config.yaml
num_hidden_layers: 13
head_dim: 64
rope_theta: 89700.0
optimizer: "soap_variant"
max_grad_norm: 1.0
max_seq_len: 256
dataset: "wikipedia_en"
Each number is 200 + 30 x the weight over its row's rms, rounded and kept within 0 to 999. Layers, rows and columns count from 0. The size before them is the row's rms in percent of the matrix's.

# layer 10 MLP gate, 640x160, rms 0.0633, rows 488-502, columns 0-159
101,247,214,154,197,258,231,197,197,136,205,207,201,186,203,193,243,181,143,185,164,162,141,178,231,253,209,170,184,200,193,198,212,242,204,199,189,182,210,187,222,208,192,243,195,204,162,219,162,229,168,138,175,131,230,166,252,250,229,234,213,204,203,173,181,170,240,265,160,145,165,193,241,218,192,180,192,265,222,183,189,174,219,255,229,245,159,163,182,203,221,226,160,174,202,247,215,219,210,168,198,218,197,225,192,195,236,174,197,222,177,213,204,219,228,214,235,190,219,215,193,123,165,138,216,243,214,149,157,173,204,227,170,212,190,215,164,204,179,190,164,181,247,241,212,150,197,207,215,228,193,197,171,216,155,172,185,187,214,222,233
094,151,218,144,221,198,175,197,198,171,178,189,200,179,211,245,227,163,258,215,222,205,237,238,193,202,209,277,218,196,189,237,131,191,173,217,235,223,203,228,157,187,265,168,193,204,209,211,249,234,195,235,180,185,202,262,198,149,222,167,183,153,200,198,207,192,161,175,185,223,142,219,184,206,186,182,249,205,231,220,194,240,227,163,239,226,258,185,175,192,206,240,237,192,207,223,193,186,170,234,247,161,240,239,182,189,179,191,209,254,176,162,203,231,206,188,186,190,219,211,192,240,144,187,226,173,228,143,195,195,228,179,223,220,240,229,197,171,221,242,233,263,180,201,219,214,170,181,142,180,190,147,229,218,155,216,148,245,193,239,179
102,243,231,142,191,185,199,165,193,225,295,163,241,214,217,177,169,173,209,249,167,240,186,202,187,239,213,213,172,205,226,260,193,218,228,228,193,217,268,185,219,182,208,177,216,181,198,189,190,185,172,195,246,205,177,240,235,193,212,172,127,170,232,213,171,244,221,200,197,198,230,227,180,183,197,236,150,241,180,160,214,176,166,170,250,176,200,170,194,207,195,258,240,184,141,212,197,155,141,213,183,207,215,258,158,224,244,215,194,187,209,183,228,214,217,193,180,177,204,204,201,169,201,209,177,193,150,209,192,207,238,199,149,157,191,187,246,171,208,148,185,216,210,205,150,191,172,237,222,263,212,226,232,252,231,180,234,183,182,180,137
090,174,140,161,192,251,251,234,125,173,173,235,243,193,180,156,166,195,253,180,204,212,248,208,139,173,165,196,176,160,207,232,168,210,193,211,181,184,180,222,231,192,209,182,234,186,217,183,182,216,149,181,189,195,175,238,252,225,169,200,235,204,164,210,194,208,169,194,199,204,161,161,173,166,145,209,212,187,211,208,172,169,178,179,247,171,222,146,269,191,216,236,201,153,136,241,183,227,216,151,207,227,138,250,206,247,192,175,194,222,207,159,207,212,219,221,170,237,154,196,228,145,218,217,246,214,168,232,169,193,257,198,192,197,186,229,179,236,190,181,203,177,190,191,158,166,252,188,231,199,224,198,210,196,183,173,159,208,239,238,194
102,257,222,194,222,168,220,220,181,185,175,193,237,210,224,177,260,232,268,206,204,181,278,196,218,258,232,200,152,146,186,190,182,167,157,178,189,281,265,204,168,209,185,160,166,238,183,195,265,198,195,180,207,163,155,240,252,218,267,240,219,171,160,201,201,195,219,193,202,226,175,194,159,222,152,198,229,202,217,180,210,149,223,177,173,211,176,192,257,208,186,269,245,166,138,187,192,192,177,182,233,190,193,204,177,190,221,164,217,171,237,223,190,202,218,181,172,166,213,181,200,196,194,181,232,226,229,230,144,229,181,232,213,181,198,207,199,185,171,196,211,184,203,200,123,172,168,218,215,193,187,191,176,170,200,213,238,166,250,203,183
104,186,170,232,254,216,276,210,233,194,200,163,225,208,200,168,210,207,196,207,198,212,231,163,200,149,189,204,237,199,185,180,205,163,216,203,168,178,209,182,200,235,221,230,270,216,235,199,184,229,217,257,165,150,241,185,198,195,205,170,212,214,201,186,244,202,216,179,174,227,204,205,204,211,233,137,215,116,191,169,194,213,211,247,223,219,205,174,197,194,214,201,222,220,244,261,185,274,257,177,170,199,221,172,164,221,169,156,226,242,205,203,225,112,165,147,235,201,251,189,241,145,175,238,192,242,245,167,206,225,252,198,215,219,134,195,245,178,253,171,209,208,195,192,143,200,202,164,208,163,208,213,191,195,184,187,202,197,197,213,188
095,224,188,193,235,196,242,193,191,132,170,174,270,215,218,169,226,160,213,208,179,156,165,179,263,167,228,220,201,199,209,183,245,176,222,210,199,230,227,150,207,211,180,259,249,191,221,191,194,150,209,194,131,189,209,245,252,198,242,214,184,180,174,213,244,210,231,191,213,193,197,172,168,210,225,181,235,171,188,172,208,228,140,174,210,185,252,213,195,220,218,203,251,192,214,199,127,228,220,241,188,209,162,189,175,205,237,157,165,219,206,257,235,164,155,154,193,135,188,189,191,187,253,199,209,187,201,158,126,195,228,213,187,196,182,205,230,168,162,205,274,193,262,175,173,175,240,201,217,167,195,186,208,191,187,230,176,188,223,173,204
099,193,210,189,217,185,262,182,263,205,262,189,177,237,223,268,169,198,200,189,195,243,168,170,228,197,188,248,165,185,242,255,212,222,225,182,172,183,199,193,182,191,250,196,205,227,269,198,209,239,227,194,167,185,221,216,168,248,199,205,226,230,206,217,209,205,147,225,203,201,182,196,246,221,179,182,218,136,243,194,195,204,156,203,169,183,238,206,250,227,205,186,198,238,202,157,168,166,209,198,221,230,216,182,228,162,192,154,191,250,198,244,232,226,192,136,189,232,220,223,200,203,253,238,230,195,164,187,145,211,209,244,192,175,187,127,158,213,258,175,228,205,267,198,197,156,193,157,194,215,163,182,196,135,235,226,186,213,204,191,168
101,206,184,190,164,224,219,240,155,168,185,205,219,191,143,244,235,172,175,206,206,194,195,198,186,198,220,246,169,158,186,222,182,173,219,202,240,237,145,217,244,164,224,206,212,197,177,173,231,185,182,208,263,172,225,197,222,234,231,245,238,224,209,176,221,218,172,237,235,186,163,209,228,196,217,167,242,238,196,156,189,171,173,178,237,165,217,252,224,238,202,218,201,200,144,203,199,192,197,190,244,252,193,230,185,209,231,207,176,152,152,198,243,239,208,159,244,196,161,185,187,118,208,260,189,217,178,171,219,206,176,178,225,226,159,225,283,195,177,160,238,146,214,176,182,178,261,209,224,205,193,182,206,199,149,182,227,196,148,137,195
091,195,238,199,170,255,225,210,201,162,190,196,247,180,234,159,172,153,150,171,211,178,209,209,115,166,198,211,198,148,176,224,245,156,233,195,218,187,223,184,251,154,174,208,166,144,215,190,170,138,177,207,222,178,199,183,188,205,175,211,183,177,179,202,215,241,208,240,160,176,204,220,219,181,185,220,233,196,198,136,227,205,197,198,201,176,215,161,197,207,200,195,197,173,239,211,168,148,131,200,167,245,226,140,209,225,188,194,151,223,200,226,177,210,219,176,223,151,229,237,166,202,170,160,247,202,162,226,228,157,170,170,190,236,184,179,308,203,182,194,219,194,198,202,203,172,209,201,219,152,141,184,202,227,242,201,157,206,199,165,234
097,250,149,214,217,222,168,172,221,214,207,213,166,167,144,239,214,233,232,189,173,181,179,184,210,196,216,275,192,212,186,196,225,224,203,195,146,151,184,158,179,226,225,203,192,189,222,191,192,201,261,167,235,175,181,193,165,185,211,212,252,186,203,226,216,176,124,240,166,225,228,217,163,201,231,157,179,158,203,195,235,208,187,228,161,167,189,175,213,111,209,176,143,200,218,216,258,229,193,195,223,189,172,205,155,237,203,236,205,175,192,199,178,224,243,188,187,178,200,220,155,206,234,207,198,191,277,251,216,226,241,182,234,179,213,216,231,209,201,257,226,208,218,187,184,183,195,241,139,201,236,236,160,192,237,232,205,210,137,239,146
101,198,120,195,212,192,214,188,246,192,232,178,198,187,187,265,176,222,218,202,137,234,174,273,157,199,221,188,224,187,222,226,243,210,231,142,166,168,209,187,192,188,227,130,178,232,185,237,164,219,186,188,206,184,201,210,228,198,146,252,237,200,250,224,215,255,169,249,150,205,215,214,199,197,227,235,225,190,184,190,213,169,193,164,200,170,144,177,197,199,180,196,219,220,178,204,252,185,211,220,229,267,239,226,236,164,199,179,239,237,232,228,127,173,207,197,228,199,198,202,191,221,118,222,216,182,170,245,171,187,210,196,202,182,134,205,211,188,160,181,229,216,229,198,234,170,182,195,218,202,165,140,237,205,220,152,196,234,201,197,196
110,240,195,188,145,222,197,213,165,212,178,189,145,207,191,232,169,110,202,175,223,212,157,160,229,164,194,242,211,191,227,224,201,201,256,203,260,196,219,161,212,195,219,151,168,237,220,130,237,220,213,195,164,212,212,178,200,209,194,183,208,164,186,234,184,213,218,185,205,166,186,212,179,175,194,272,211,162,215,152,259,189,203,197,199,177,177,200,174,207,189,186,214,186,261,197,136,175,243,223,167,201,196,153,183,187,168,208,210,191,263,138,219,204,212,225,222,221,166,260,207,213,144,206,181,228,244,220,240,254,201,267,193,195,270,255,209,198,172,206,222,197,150,191,150,206,252,230,191,231,223,215,204,167,197,208,188,207,197,199,208
105,231,200,247,227,168,222,209,224,190,208,201,163,225,218,209,150,205,240,257,234,191,211,237,222,166,181,190,215,181,179,215,182,200,210,205,226,145,184,157,196,224,200,180,216,232,225,169,236,278,206,179,212,141,240,232,242,190,186,210,192,173,156,197,239,220,202,196,164,249,166,153,217,223,207,201,224,172,161,213,229,216,199,235,166,281,221,183,244,216,178,161,228,158,231,234,156,208,185,222,166,159,229,190,165,190,181,214,195,144,143,223,235,213,227,218,170,221,227,204,182,203,177,195,174,293,202,191,166,158,168,195,188,288,159,174,222,202,236,180,168,204,178,178,170,169,177,183,239,192,181,175,179,215,252,209,165,196,166,203,223
102,228,192,211,234,152,186,232,210,198,191,154,201,169,225,208,165,244,183,181,228,218,202,215,208,194,189,209,141,181,220,201,201,205,215,208,173,232,171,214,199,262,207,203,180,212,150,194,226,240,234,209,194,172,185,184,204,273,208,174,244,164,200,183,198,228,170,161,192,228,202,126,181,216,234,171,239,171,179,180,219,216,219,195,206,190,213,161,221,194,246,225,218,240,225,194,133,198,224,163,164,211,220,149,245,211,175,210,245,186,195,267,233,180,195,241,211,205,236,158,193,136,176,158,161,250,203,166,143,218,226,233,161,244,208,185,220,238,154,146,229,214,226,177,247,207,201,228,202,174,160,174,118,178,158,236,154,176,219,185,200
# layer 10 MLP up, 640x160, rms 0.0622, rows 488-502, columns 0-159
105,232,154,164,206,221,234,135,217,205,191,172,206,212,200,238,222,210,190,160,229,202,195,205,164,216,144,174,221,208,231,238,250,175,237,207,221,190,190,152,222,294,162,241,185,180,162,208,186,188,202,192,191,239,207,209,228,205,186,237,212,193,178,179,236,185,210,159,218,178,212,186,214,112,234,175,235,192,207,205,166,233,166,234,185,198,180,214,228,163,210,186,181,171,186,207,227,182,255,201,211,214,192,243,126,174,216,248,145,189,164,196,171,157,226,126,216,253,206,192,170,190,240,151,145,209,250,195,164,210,198,186,190,251,235,190,196,195,158,195,219,198,221,200,212,250,134,144,187,171,203,224,236,189,203,212,208,248,223,197,214
098,153,215,250,188,224,177,236,150,207,271,191,204,197,161,221,234,212,207,245,219,193,194,239,173,201,207,179,185,220,241,206,205,168,210,241,185,131,220,180,195,162,190,195,199,154,196,202,210,225,158,143,165,248,195,190,173,198,174,229,259,208,216,217,212,180,220,223,150,267,188,212,194,188,179,171,203,209,143,205,144,175,181,234,195,169,213,262,187,230,181,180,178,203,213,189,171,213,202,148,196,141,240,174,213,217,178,203,188,175,257,210,200,166,179,239,165,202,216,217,159,189,247,239,175,186,221,237,235,158,195,202,184,158,241,223,169,215,213,200,219,208,238,227,192,248,258,253,206,171,255,209,224,176,238,194,169,161,240,156,142
101,220,215,214,199,130,199,222,207,192,173,212,178,259,242,222,160,153,156,146,174,224,179,211,211,191,201,199,168,202,240,245,186,193,192,213,230,219,264,223,213,178,180,211,206,187,205,206,180,188,186,171,196,205,239,167,177,226,263,218,240,133,200,245,236,195,209,164,211,213,196,230,237,203,235,241,169,239,239,170,240,178,213,147,213,180,264,217,219,247,164,219,229,195,187,206,275,179,176,179,212,171,196,206,165,159,189,237,200,152,160,229,197,231,225,204,247,190,249,234,236,191,154,212,191,190,216,203,245,185,250,204,190,109,209,192,203,210,183,182,228,229,206,262,214,212,165,253,213,226,244,201,212,237,197,254,168,202,193,208,199
085,171,185,251,180,228,228,159,131,248,123,198,195,226,192,132,139,201,201,179,187,160,207,201,179,171,191,238,169,220,231,218,224,188,216,213,187,172,230,216,211,195,219,209,195,199,156,184,218,207,176,156,193,223,169,246,240,227,174,144,268,243,194,193,186,237,205,204,261,172,171,171,209,148,197,263,174,214,199,215,174,211,162,197,152,188,196,206,201,148,172,194,207,181,188,220,139,221,190,154,206,191,198,238,153,224,165,187,158,204,197,180,213,192,174,218,126,213,184,181,227,205,180,226,258,172,164,198,185,238,192,214,208,209,169,202,244,239,211,217,247,236,267,195,226,148,214,164,188,222,185,242,208,203,195,204,172,221,254,214,183
100,206,204,135,180,190,248,218,253,179,201,221,171,217,124,213,192,223,187,242,188,181,227,159,163,176,192,159,203,175,220,156,151,192,226,192,165,224,180,155,145,187,203,220,198,205,230,236,179,178,203,211,244,215,260,211,160,176,163,148,181,214,236,241,232,277,196,178,163,211,203,157,173,162,190,201,174,164,228,234,196,235,217,196,196,190,233,172,181,184,232,137,206,218,234,216,211,196,181,215,245,237,183,178,242,215,175,221,150,225,212,199,206,168,219,225,220,151,185,203,239,240,193,236,191,226,206,201,279,163,144,196,191,195,202,194,195,230,203,189,162,208,175,233,261,245,235,152,194,242,219,233,236,177,182,221,200,202,207,166,255
104,168,238,205,205,180,208,201,213,244,171,229,237,205,202,270,235,219,205,223,214,234,209,235,204,190,159,214,180,172,208,164,177,181,268,217,162,221,223,234,182,184,174,209,191,146,165,243,275,232,217,221,269,170,212,209,225,243,183,214,217,178,161,239,213,212,162,188,218,164,137,164,178,164,173,207,194,240,201,153,162,216,202,222,138,193,247,196,215,175,167,219,236,200,194,208,175,183,229,199,165,226,213,162,227,235,189,208,201,187,155,228,176,218,161,231,208,139,237,232,226,161,199,228,222,120,213,174,179,219,213,202,215,178,167,224,235,206,201,223,224,148,217,215,258,152,199,260,222,202,162,216,178,218,208,237,183,196,217,152,161
097,213,203,196,227,226,152,262,228,201,196,179,170,219,154,164,189,170,205,251,215,166,234,219,186,144,245,237,220,228,196,212,234,237,194,214,222,217,208,177,236,189,165,213,217,206,172,196,187,219,212,219,207,146,186,216,197,206,220,212,233,170,231,172,142,198,215,199,168,215,214,197,209,254,230,218,232,151,249,202,196,203,236,144,198,190,177,271,156,185,222,214,232,210,223,206,236,201,137,181,226,205,130,228,111,193,224,217,164,202,166,151,212,233,217,202,115,199,176,204,182,217,209,195,211,194,226,265,178,195,207,240,208,136,205,216,214,208,217,205,168,218,156,223,188,232,199,209,223,246,162,243,145,208,225,223,230,174,153,245,202
099,188,208,210,190,218,253,240,280,175,200,222,196,209,172,224,214,170,161,236,235,205,207,119,211,236,215,199,162,228,198,185,143,173,164,182,194,238,222,189,181,220,228,194,213,192,269,185,221,209,208,205,178,199,208,184,232,236,239,163,238,173,212,230,166,195,144,262,206,242,211,230,216,196,166,200,221,229,232,233,189,177,234,280,223,189,184,193,216,158,176,175,233,188,241,211,220,187,170,139,250,194,213,190,185,179,223,207,210,176,161,186,184,231,191,171,183,289,175,231,219,166,274,162,186,209,188,184,175,241,187,147,205,234,243,233,163,170,214,157,241,169,198,238,197,175,218,196,188,239,188,157,184,219,183,176,214,215,204,229,172
097,211,197,183,195,175,228,165,238,241,200,207,239,157,165,225,220,200,198,179,224,240,270,249,214,203,202,157,133,234,187,212,193,162,211,215,241,214,178,191,184,184,197,169,225,208,209,225,237,206,212,173,212,208,177,242,221,165,204,197,136,193,194,169,164,250,238,183,277,231,198,205,175,228,158,217,185,213,201,178,149,215,230,145,195,183,201,140,226,167,171,170,185,204,158,192,160,182,238,166,207,207,232,176,196,243,188,168,199,218,216,181,221,189,259,168,181,209,183,204,258,220,212,235,131,185,142,233,142,187,192,228,193,156,146,199,251,178,187,171,234,221,241,198,184,165,128,243,220,185,223,165,222,166,176,188,179,178,224,176,199
094,230,250,190,205,245,211,206,214,210,200,172,197,223,228,219,209,137,212,164,236,133,181,158,202,231,220,195,217,184,220,211,168,203,98,227,170,197,200,209,227,206,192,181,178,232,197,177,158,203,170,199,203,202,198,216,162,215,267,142,182,188,190,133,241,228,245,185,190,204,194,188,175,241,227,170,126,163,237,180,201,185,198,180,213,213,215,236,262,217,239,252,165,150,138,207,225,222,187,200,195,230,220,242,184,181,235,137,159,210,154,202,201,207,230,221,215,207,210,186,202,196,215,157,182,181,174,232,189,229,223,301,167,252,156,186,202,211,205,192,155,216,207,188,220,206,235,201,176,233,195,182,200,188,159,208,223,232,172,217,231
095,179,179,213,155,255,249,166,151,212,189,184,193,166,205,183,214,184,246,114,171,196,201,230,231,184,236,200,198,223,204,203,222,141,203,164,180,233,194,175,200,237,163,178,197,202,227,254,175,180,207,192,196,224,152,234,172,201,250,237,230,191,148,201,156,183,177,216,177,270,146,237,233,202,152,214,236,180,211,250,220,203,218,196,236,195,181,200,203,210,245,121,176,256,199,175,185,196,201,220,217,211,228,233,190,178,170,145,148,185,201,204,186,226,227,228,146,202,227,197,267,162,207,217,248,157,238,198,245,228,184,209,230,208,196,159,198,193,235,203,214,194,182,199,209,156,202,222,190,205,183,176,162,200,201,151,240,271,162,208,204
103,225,181,152,178,213,202,157,228,155,207,175,211,192,162,190,219,220,162,207,130,246,191,241,169,164,190,167,200,206,193,178,239,187,154,189,201,228,223,150,201,205,189,237,195,135,208,236,226,170,238,187,258,268,195,201,232,159,186,237,218,195,200,216,168,214,204,199,184,234,169,214,169,163,183,202,236,224,217,196,187,164,219,217,163,222,231,208,236,177,216,215,163,182,181,195,215,220,171,213,182,165,234,179,160,177,260,228,228,191,221,139,178,182,177,244,244,164,213,199,194,179,273,148,199,164,185,224,221,227,201,215,213,188,214,227,183,223,161,201,227,268,218,225,210,155,229,170,243,237,223,154,217,214,212,246,132,233,198,123,192
108,187,166,227,222,144,146,151,173,180,189,239,235,233,257,215,223,136,190,233,202,214,183,176,172,148,223,229,273,238,203,154,203,246,192,193,233,176,149,225,177,207,196,178,207,223,189,208,209,170,189,179,252,170,192,180,247,180,161,233,150,203,256,227,199,211,213,189,137,242,215,275,208,217,160,177,200,154,192,232,195,147,176,198,205,173,225,184,231,148,208,230,177,185,183,152,171,219,247,171,208,225,191,202,236,171,184,238,186,159,179,215,211,202,224,249,220,262,169,188,193,195,178,228,195,190,149,182,228,197,246,183,167,175,176,171,227,217,162,182,240,219,223,212,205,243,219,227,172,197,220,168,243,209,207,191,168,191,197,236,160
105,210,195,175,180,231,200,184,192,221,213,235,240,174,179,147,206,210,153,216,215,186,246,160,203,166,187,125,183,190,207,181,138,247,220,235,182,186,162,168,182,177,178,193,225,198,276,187,209,234,204,218,227,125,194,164,197,191,226,164,213,193,235,242,212,206,217,182,240,230,221,204,133,220,199,183,204,175,200,166,217,204,195,243,169,165,187,307,192,211,229,175,226,226,208,160,171,229,215,183,182,177,178,200,231,238,123,212,219,189,179,242,196,264,217,229,221,225,160,221,202,199,215,246,185,209,202,224,220,204,171,186,209,203,260,201,194,225,174,194,199,216,289,217,256,198,256,184,165,186,192,183,175,181,230,173,166,183,223,178,175
102,176,195,196,261,201,192,177,211,199,188,242,250,219,260,184,210,212,211,152,192,234,217,201,223,212,192,173,199,203,213,210,190,134,176,268,204,218,262,154,221,165,184,215,200,214,263,149,226,146,221,201,196,236,215,192,234,194,206,226,212,206,170,151,189,232,235,195,219,230,121,176,210,146,226,239,152,216,222,233,233,223,202,234,214,236,158,265,158,157,206,183,241,220,163,157,160,229,189,205,161,194,232,200,199,186,188,152,193,180,230,194,201,187,171,205,251,200,198,232,195,192,180,233,163,138,254,220,176,164,164,221,195,217,169,195,181,195,201,164,204,198,174,142,205,163,148,227,223,140,202,214,191,156,184,176,189,202,166,237,193
# layer 10 MLP down (transposed), 640x160, rms 0.0628, rows 488-501, columns 0-159
098,181,218,142,217,222,129,158,159,172,229,212,159,190,194,179,187,209,183,146,183,231,213,248,198,162,197,166,195,225,207,124,198,240,175,199,222,212,219,219,159,221,218,177,234,244,182,211,189,213,175,157,169,213,186,191,212,191,203,210,196,169,169,168,206,194,167,182,171,197,184,196,183,172,213,240,199,218,212,215,180,205,197,227,234,199,238,188,236,209,215,244,237,178,185,231,167,169,175,232,129,207,224,174,218,208,191,173,212,162,160,217,202,246,213,196,183,175,177,245,211,240,186,211,250,188,138,241,208,142,245,187,177,268,248,268,174,201,219,184,190,195,127,145,170,176,216,209,208,201,149,217,179,233,126,141,159,169,216,184,197
097,258,122,157,235,223,230,200,213,143,196,178,150,240,228,230,171,216,143,179,228,234,220,231,196,213,213,178,227,227,208,184,210,213,154,171,241,213,135,205,189,213,149,217,249,193,233,275,194,237,187,195,198,175,172,170,143,182,182,194,194,208,235,164,151,182,241,204,187,177,237,263,233,162,133,201,194,188,183,221,153,191,196,201,189,213,226,164,198,179,224,221,125,266,165,225,232,194,187,207,217,192,196,171,244,235,234,192,181,232,178,204,211,146,212,185,212,205,199,245,192,193,218,194,264,183,168,226,186,228,228,185,174,185,235,196,201,176,199,214,199,182,172,202,199,200,160,222,185,215,137,224,169,214,158,233,203,246,183,182,186
096,220,218,161,182,155,235,222,209,217,182,193,195,150,180,163,220,158,227,210,189,245,223,142,187,181,183,229,163,198,192,221,216,207,148,197,243,236,144,220,221,276,204,182,168,181,184,203,197,169,253,214,219,198,202,209,214,169,176,207,153,218,237,154,191,205,246,226,216,211,207,145,130,220,178,174,180,196,187,138,216,237,137,192,222,221,204,241,204,203,156,169,179,226,234,202,163,219,160,175,203,186,186,272,205,217,235,199,195,235,192,183,238,214,206,207,240,198,207,216,174,229,207,178,146,226,197,206,256,138,159,212,214,224,156,164,160,166,219,171,131,202,193,246,179,168,198,195,239,181,175,158,201,162,196,226,215,172,239,249,229
095,273,172,252,194,212,198,191,238,225,238,199,238,176,197,241,230,217,186,155,137,175,207,195,137,240,228,161,244,163,180,181,204,209,187,237,202,199,229,192,242,169,246,224,227,236,171,211,226,182,218,212,217,149,175,193,232,181,189,174,209,194,213,197,222,181,205,240,182,185,208,177,217,221,178,187,164,191,252,174,144,179,184,192,215,155,199,160,160,235,206,174,199,180,199,177,226,178,166,216,179,210,241,198,155,208,220,175,167,188,233,198,176,149,188,242,220,196,200,237,151,207,175,220,208,210,246,131,250,153,220,123,168,195,210,141,294,198,187,251,185,163,156,199,217,209,214,206,235,191,225,158,179,176,208,207,188,212,189,178,250
100,196,220,219,231,240,185,191,216,190,234,178,184,133,182,228,162,235,181,213,202,233,193,152,179,174,205,191,223,179,215,250,229,224,188,216,169,192,193,187,173,167,105,226,209,162,198,231,177,200,202,188,269,171,175,202,159,213,187,170,210,249,208,191,199,230,153,255,195,212,206,236,261,189,223,146,157,144,247,251,181,187,233,186,200,178,200,223,200,183,235,218,205,152,185,261,161,208,225,198,222,233,231,212,144,181,262,227,195,269,192,217,205,185,156,204,166,202,231,178,179,193,247,211,199,184,210,215,238,160,193,178,179,225,236,181,246,203,171,229,219,175,171,148,206,164,195,167,180,233,222,180,155,232,222,200,158,162,169,226,156
102,163,209,237,201,209,202,189,205,217,187,230,178,230,199,218,167,174,209,212,193,190,258,150,228,158,200,201,160,198,208,222,191,163,270,185,206,267,225,165,203,222,208,192,201,218,269,242,221,215,274,238,164,196,214,187,143,212,216,183,207,200,172,158,172,189,177,192,182,223,180,187,246,227,163,122,226,165,209,221,209,213,205,188,230,171,211,178,239,205,234,152,243,153,214,212,216,170,187,217,210,204,194,192,246,244,237,155,210,213,224,223,262,234,187,194,188,192,173,216,139,279,237,226,207,191,189,187,193,195,192,225,136,204,180,245,216,192,201,200,250,206,182,203,243,213,247,137,238,192,218,157,241,204,170,163,131,193,208,189,195
098,155,204,213,166,222,178,204,140,206,210,185,184,182,154,203,180,190,178,224,207,226,205,162,241,240,230,244,210,190,186,233,198,159,209,169,248,152,199,211,232,217,174,208,172,156,246,145,186,208,248,220,180,255,184,107,251,170,204,204,174,220,188,191,161,232,221,177,221,177,189,225,165,165,219,213,205,191,148,166,196,186,167,249,197,221,152,133,257,149,196,238,163,189,159,201,189,154,203,211,173,218,237,169,271,130,208,192,214,187,217,195,176,212,214,217,227,203,193,171,228,223,193,199,198,197,216,208,223,226,193,211,244,229,179,186,217,206,232,148,217,196,214,218,185,190,207,151,182,190,194,175,155,131,198,250,164,260,224,221,228
098,171,215,216,204,270,177,196,142,180,226,200,216,204,246,202,195,199,191,203,205,193,229,151,175,229,179,187,215,169,204,201,234,201,181,195,225,214,154,226,224,186,198,249,195,171,180,211,192,163,253,222,270,222,183,168,209,200,228,187,165,201,221,211,239,235,169,155,188,224,173,221,277,146,163,220,192,200,210,169,190,199,160,203,232,199,236,174,185,238,221,243,166,187,230,232,182,152,174,229,229,186,154,176,206,198,203,172,207,175,205,171,169,145,202,177,201,131,244,169,257,214,175,236,216,214,223,139,221,139,202,163,198,243,195,158,254,253,185,211,217,211,217,192,238,188,219,251,235,165,160,160,204,123,161,183,177,185,189,204,233
095,156,203,221,220,201,200,208,223,218,227,198,231,182,190,234,244,165,128,177,167,153,178,222,228,185,178,209,258,177,246,193,202,232,221,207,186,185,214,199,102,179,160,227,187,261,196,192,190,179,135,136,238,216,208,200,202,166,132,193,209,207,226,256,195,184,230,197,172,181,223,200,182,185,212,146,200,155,229,209,179,144,211,215,264,216,155,165,228,162,205,270,187,217,165,249,184,236,224,188,235,182,237,163,200,189,197,230,174,176,139,184,196,178,241,185,210,199,221,209,165,242,223,227,139,205,159,189,199,196,152,175,202,230,187,188,180,190,172,208,213,170,176,195,210,237,211,189,209,198,206,226,157,178,249,184,188,243,222,205,246
095,173,195,201,201,202,214,239,191,208,204,236,169,170,194,161,185,236,257,177,167,212,155,183,178,249,219,202,233,199,192,236,183,153,191,244,152,222,238,171,158,224,158,163,205,203,269,223,194,271,162,169,206,181,254,226,215,207,189,248,222,218,171,213,239,167,171,207,194,173,179,171,182,160,244,220,190,210,190,223,219,164,183,161,169,199,233,204,164,177,169,211,196,217,253,157,166,140,221,213,251,199,222,141,217,215,205,230,193,231,221,208,180,180,184,180,221,134,187,202,238,175,177,178,169,157,174,169,196,209,163,188,239,200,213,190,233,235,138,189,207,203,201,182,250,247,211,209,246,169,150,176,213,147,280,186,186,171,171,184,217
094,181,205,202,169,238,126,149,230,203,220,188,208,202,230,209,215,210,166,182,160,199,185,200,211,202,182,182,198,195,256,245,140,237,218,243,221,156,139,226,242,215,191,214,215,215,277,175,191,173,215,177,144,222,202,219,173,263,116,180,151,205,180,177,174,176,189,213,202,183,215,235,187,207,262,205,180,197,214,278,168,143,173,168,176,172,231,212,219,223,196,258,182,222,169,237,244,250,190,162,209,198,205,179,218,182,200,177,208,186,160,216,223,218,215,229,248,214,190,204,205,204,209,245,179,181,171,205,168,245,192,229,182,165,216,218,212,185,209,273,184,227,187,178,176,199,207,204,158,213,196,192,228,204,114,200,192,157,183,196,154
105,204,179,222,224,192,236,237,220,208,179,154,183,172,216,223,169,227,225,241,174,182,241,181,210,240,255,217,168,185,192,212,216,187,231,247,228,140,186,264,228,140,198,206,201,228,176,191,185,243,191,238,191,183,181,245,177,223,166,169,256,235,183,158,227,236,199,219,183,186,136,218,252,169,190,222,222,237,205,177,179,225,191,202,199,237,201,211,189,219,165,238,184,229,277,236,188,201,258,235,191,214,231,209,226,201,217,152,201,213,198,210,192,253,168,183,242,185,183,280,171,209,170,162,261,213,212,194,154,226,195,237,204,205,207,209,226,179,170,173,173,157,221,184,201,216,188,290,234,214,228,244,144,181,185,160,188,185,203,205,227
102,200,164,211,198,254,166,188,197,274,248,196,226,163,188,236,152,179,268,220,169,174,198,209,194,223,162,216,220,166,181,194,198,210,242,209,186,187,175,171,225,190,203,173,271,238,212,217,207,202,238,230,211,184,185,193,197,185,241,211,237,174,175,202,243,205,191,273,186,206,277,166,183,194,135,252,162,199,192,177,200,190,159,183,194,180,166,225,146,202,177,193,188,230,191,214,209,227,254,214,202,224,261,263,256,269,185,192,204,156,156,222,159,204,168,185,181,212,168,231,190,164,173,192,270,212,190,213,186,239,204,246,214,211,212,249,200,217,149,215,194,192,218,186,181,172,191,205,255,211,169,188,184,144,177,189,220,225,207,156,199
101,226,202,232,183,242,208,190,220,218,230,199,140,180,193,203,214,167,186,221,171,257,179,231,208,163,210,275,214,225,243,221,250,225,148,191,200,218,243,205,214,182,176,208,151,166,215,214,175,244,251,183,173,226,223,160,207,183,204,201,170,189,132,203,182,243,160,207,203,169,171,211,217,264,180,176,155,164,212,201,238,169,218,182,199,236,145,237,182,170,203,202,141,146,170,218,243,223,191,229,211,188,130,223,193,183,195,251,223,176,219,136,214,183,202,206,245,192,176,146,192,184,210,165,215,202,226,179,219,185,207,199,205,223,189,159,177,188,259,221,162,228,194,219,224,163,244,240,226,190,178,216,207,260,205,200,176,258,229,141,222